python train.py --d_model=1024 --n_head=16 --vocab_size=33813 --norm="layernorm" --positions="rope" --rope_base=10000.0 --tie_embeddings=false --warmup_steps=0 --schedule="wsd" --decay_fraction=1.0 --decay_shape="linear" --seq_len=1024 --doc_mask=true --steps=10608 --dataset="wikipedia_en"
Each number is 200 + 40 x the weight over the matrix's rms, rounded and kept within 0 to 999. Layers, rows and columns count from 0.

# up: layer 4 MLP up, 4096x1024, rms 0.0756, rows 242-247, columns 384-511
# down: layer 4 MLP down (transposed), 4096x1024, rms 0.0581, rows 242-246, columns 384-511
up242,251,205,218,168,142,225,181,237,233,160,137,188,207,199,163,180,191,183,247,189,245,218,169,120,267,177,198,212,191,160,256,219,228,201,230,236,158,221,213,193,211,229,219,238,160,196,216,140,161,158,160,153,147,209,211,217,184,142,210,227,225,155,184,178,226,132,226,186,218,196,193,183,194,210,242,218,157,150,162,197,148,164,190,222,170,206,179,161,200,179,258,196,131,233,198,192,236,155,256,215,101,199,124,279,182,189,107,228,186,248,203,166,260,179,186,142,175,201,244,295,297,258,179,149,119,202,164,240
down242,187,249,130,192,192,99,261,187,219,193,171,195,136,189,242,174,228,214,163,222,198,240,152,169,116,123,240,227,191,206,227,159,196,240,216,141,229,205,158,256,158,180,242,229,251,223,172,179,255,75,265,233,72,228,180,174,235,220,170,184,223,167,186,253,149,184,214,153,188,184,150,167,213,195,203,199,256,236,168,199,224,140,146,111,134,207,162,257,178,131,169,210,159,188,143,226,198,248,229,153,187,222,247,185,139,198,189,206,208,202,204,199,221,203,168,144,174,199,226,189,144,187,170,171,165,221,201,272
up243,285,219,127,228,186,195,264,163,184,187,227,246,231,238,219,149,196,189,228,189,237,225,258,209,238,174,204,255,181,192,153,155,278,254,207,158,199,266,225,173,221,163,151,194,267,168,231,208,243,190,185,221,235,211,202,189,191,218,173,253,226,270,170,255,158,135,204,161,195,166,241,146,247,252,252,156,275,177,189,195,246,237,223,206,220,262,188,220,165,220,184,259,210,156,222,177,126,177,178,205,244,197,167,153,177,163,185,190,182,159,232,297,182,244,199,221,148,200,178,144,232,200,215,289,263,175,231,204
down243,186,241,238,208,220,134,221,213,213,185,192,146,193,240,190,132,163,195,198,238,211,185,194,161,253,168,175,208,187,248,194,180,227,261,253,122,233,191,195,251,209,212,122,224,261,238,231,196,196,193,188,219,201,165,193,127,229,232,225,266,254,239,224,247,138,264,282,185,164,186,216,209,232,223,286,269,200,217,184,141,169,171,176,180,150,214,227,232,203,162,217,190,177,276,197,188,199,217,182,183,208,195,215,228,128,250,160,221,145,168,239,203,178,189,148,107,154,192,273,192,173,160,202,190,179,279,166,247
up244,151,193,174,217,241,210,237,252,202,169,265,252,105,293,180,244,204,238,226,260,210,233,253,195,200,228,169,226,167,233,196,229,189,179,186,217,220,248,129,201,145,213,230,112,279,200,195,197,137,247,175,201,201,209,167,214,213,181,212,180,189,222,244,200,254,227,93,161,139,251,159,123,205,183,229,212,213,277,247,181,203,168,221,122,203,179,245,192,196,200,189,287,213,251,195,211,233,146,229,172,137,231,222,197,226,158,206,241,266,205,174,211,199,146,168,188,214,169,242,158,158,189,181,212,156,137,172,247
down244,213,237,198,157,149,211,200,274,242,105,210,244,205,163,208,217,222,201,250,183,141,151,150,215,188,200,227,175,161,174,243,175,199,179,189,217,216,187,222,203,213,98,184,187,213,183,178,155,185,179,192,187,188,250,228,180,175,200,183,209,234,186,147,186,184,285,225,223,219,275,193,291,154,254,210,200,182,146,237,244,85,124,167,156,262,175,198,229,237,233,247,229,169,183,195,223,224,194,220,160,231,157,182,191,172,154,143,261,200,209,245,212,147,257,217,186,167,258,215,266,132,156,234,249,158,215,174,218
up245,195,220,225,194,239,187,239,247,148,84,225,282,242,126,146,233,196,193,204,229,146,275,142,158,255,233,262,167,218,182,236,242,211,257,108,182,228,194,192,253,162,208,269,199,181,198,244,185,179,173,221,221,204,198,212,233,240,255,211,199,236,183,187,170,145,185,203,167,211,146,148,178,173,243,163,243,180,226,196,151,225,198,173,117,211,178,176,187,198,219,121,118,137,197,167,267,206,229,219,192,123,224,171,209,174,203,241,235,202,281,180,182,278,186,192,216,252,295,228,231,282,181,168,148,158,158,210,185
down245,195,187,226,177,213,203,229,104,235,207,219,212,156,237,255,154,305,238,213,192,201,146,253,197,202,219,191,168,192,169,203,175,157,212,243,254,193,181,185,202,168,154,209,286,202,160,235,180,193,201,229,259,155,190,249,170,269,204,271,249,193,193,217,210,199,239,265,180,123,206,204,92,204,209,183,172,225,189,202,141,231,134,201,204,130,203,136,176,163,225,211,256,272,270,260,179,215,138,187,283,187,235,178,260,167,172,289,158,123,249,185,224,221,144,198,259,256,177,148,183,188,226,224,110,235,200,235,183
up246,207,205,218,155,208,127,166,264,167,266,185,171,137,161,119,260,155,208,206,167,291,197,180,216,210,176,191,210,143,215,289,204,129,193,219,217,219,182,283,238,173,176,212,185,173,212,180,165,155,173,208,229,295,236,211,267,138,202,240,216,308,197,156,207,224,189,155,244,131,212,220,211,221,180,173,222,207,144,197,250,170,205,171,170,319,158,188,282,210,186,265,264,165,133,183,177,238,229,195,141,197,209,288,172,143,210,167,214,215,220,83,142,240,226,165,177,178,179,209,129,230,171,298,249,202,221,203,100
down246,212,172,282,177,163,248,116,155,162,231,188,252,212,180,262,198,256,201,185,211,235,294,221,200,207,217,217,204,160,207,224,228,183,238,174,175,259,173,220,198,190,176,175,238,146,189,217,187,178,257,257,216,142,155,163,223,200,224,211,185,204,209,168,214,175,183,191,208,279,191,208,112,216,148,158,180,193,177,266,155,174,146,167,167,271,201,97,280,233,153,138,154,247,181,116,152,176,171,216,161,111,184,201,208,208,156,179,162,160,211,218,220,150,157,193,221,152,135,203,230,243,153,162,246,261,266,234,163
up247,203,238,154,183,188,176,233,198,198,307,176,179,216,250,156,256,209,238,211,203,248,198,170,170,200,217,173,249,142,211,134,218,216,188,189,137,182,204,80,112,124,258,167,235,150,240,230,235,234,208,200,204,184,169,281,221,279,193,139,160,119,178,220,250,204,264,207,179,284,201,209,219,157,162,195,209,218,257,153,204,301,268,235,209,255,192,164,163,194,259,195,214,170,226,256,222,125,192,262,198,188,205,256,135,156,196,221,241,209,150,200,215,174,199,209,198,251,237,238,167,179,244,244,243,203,229,181,237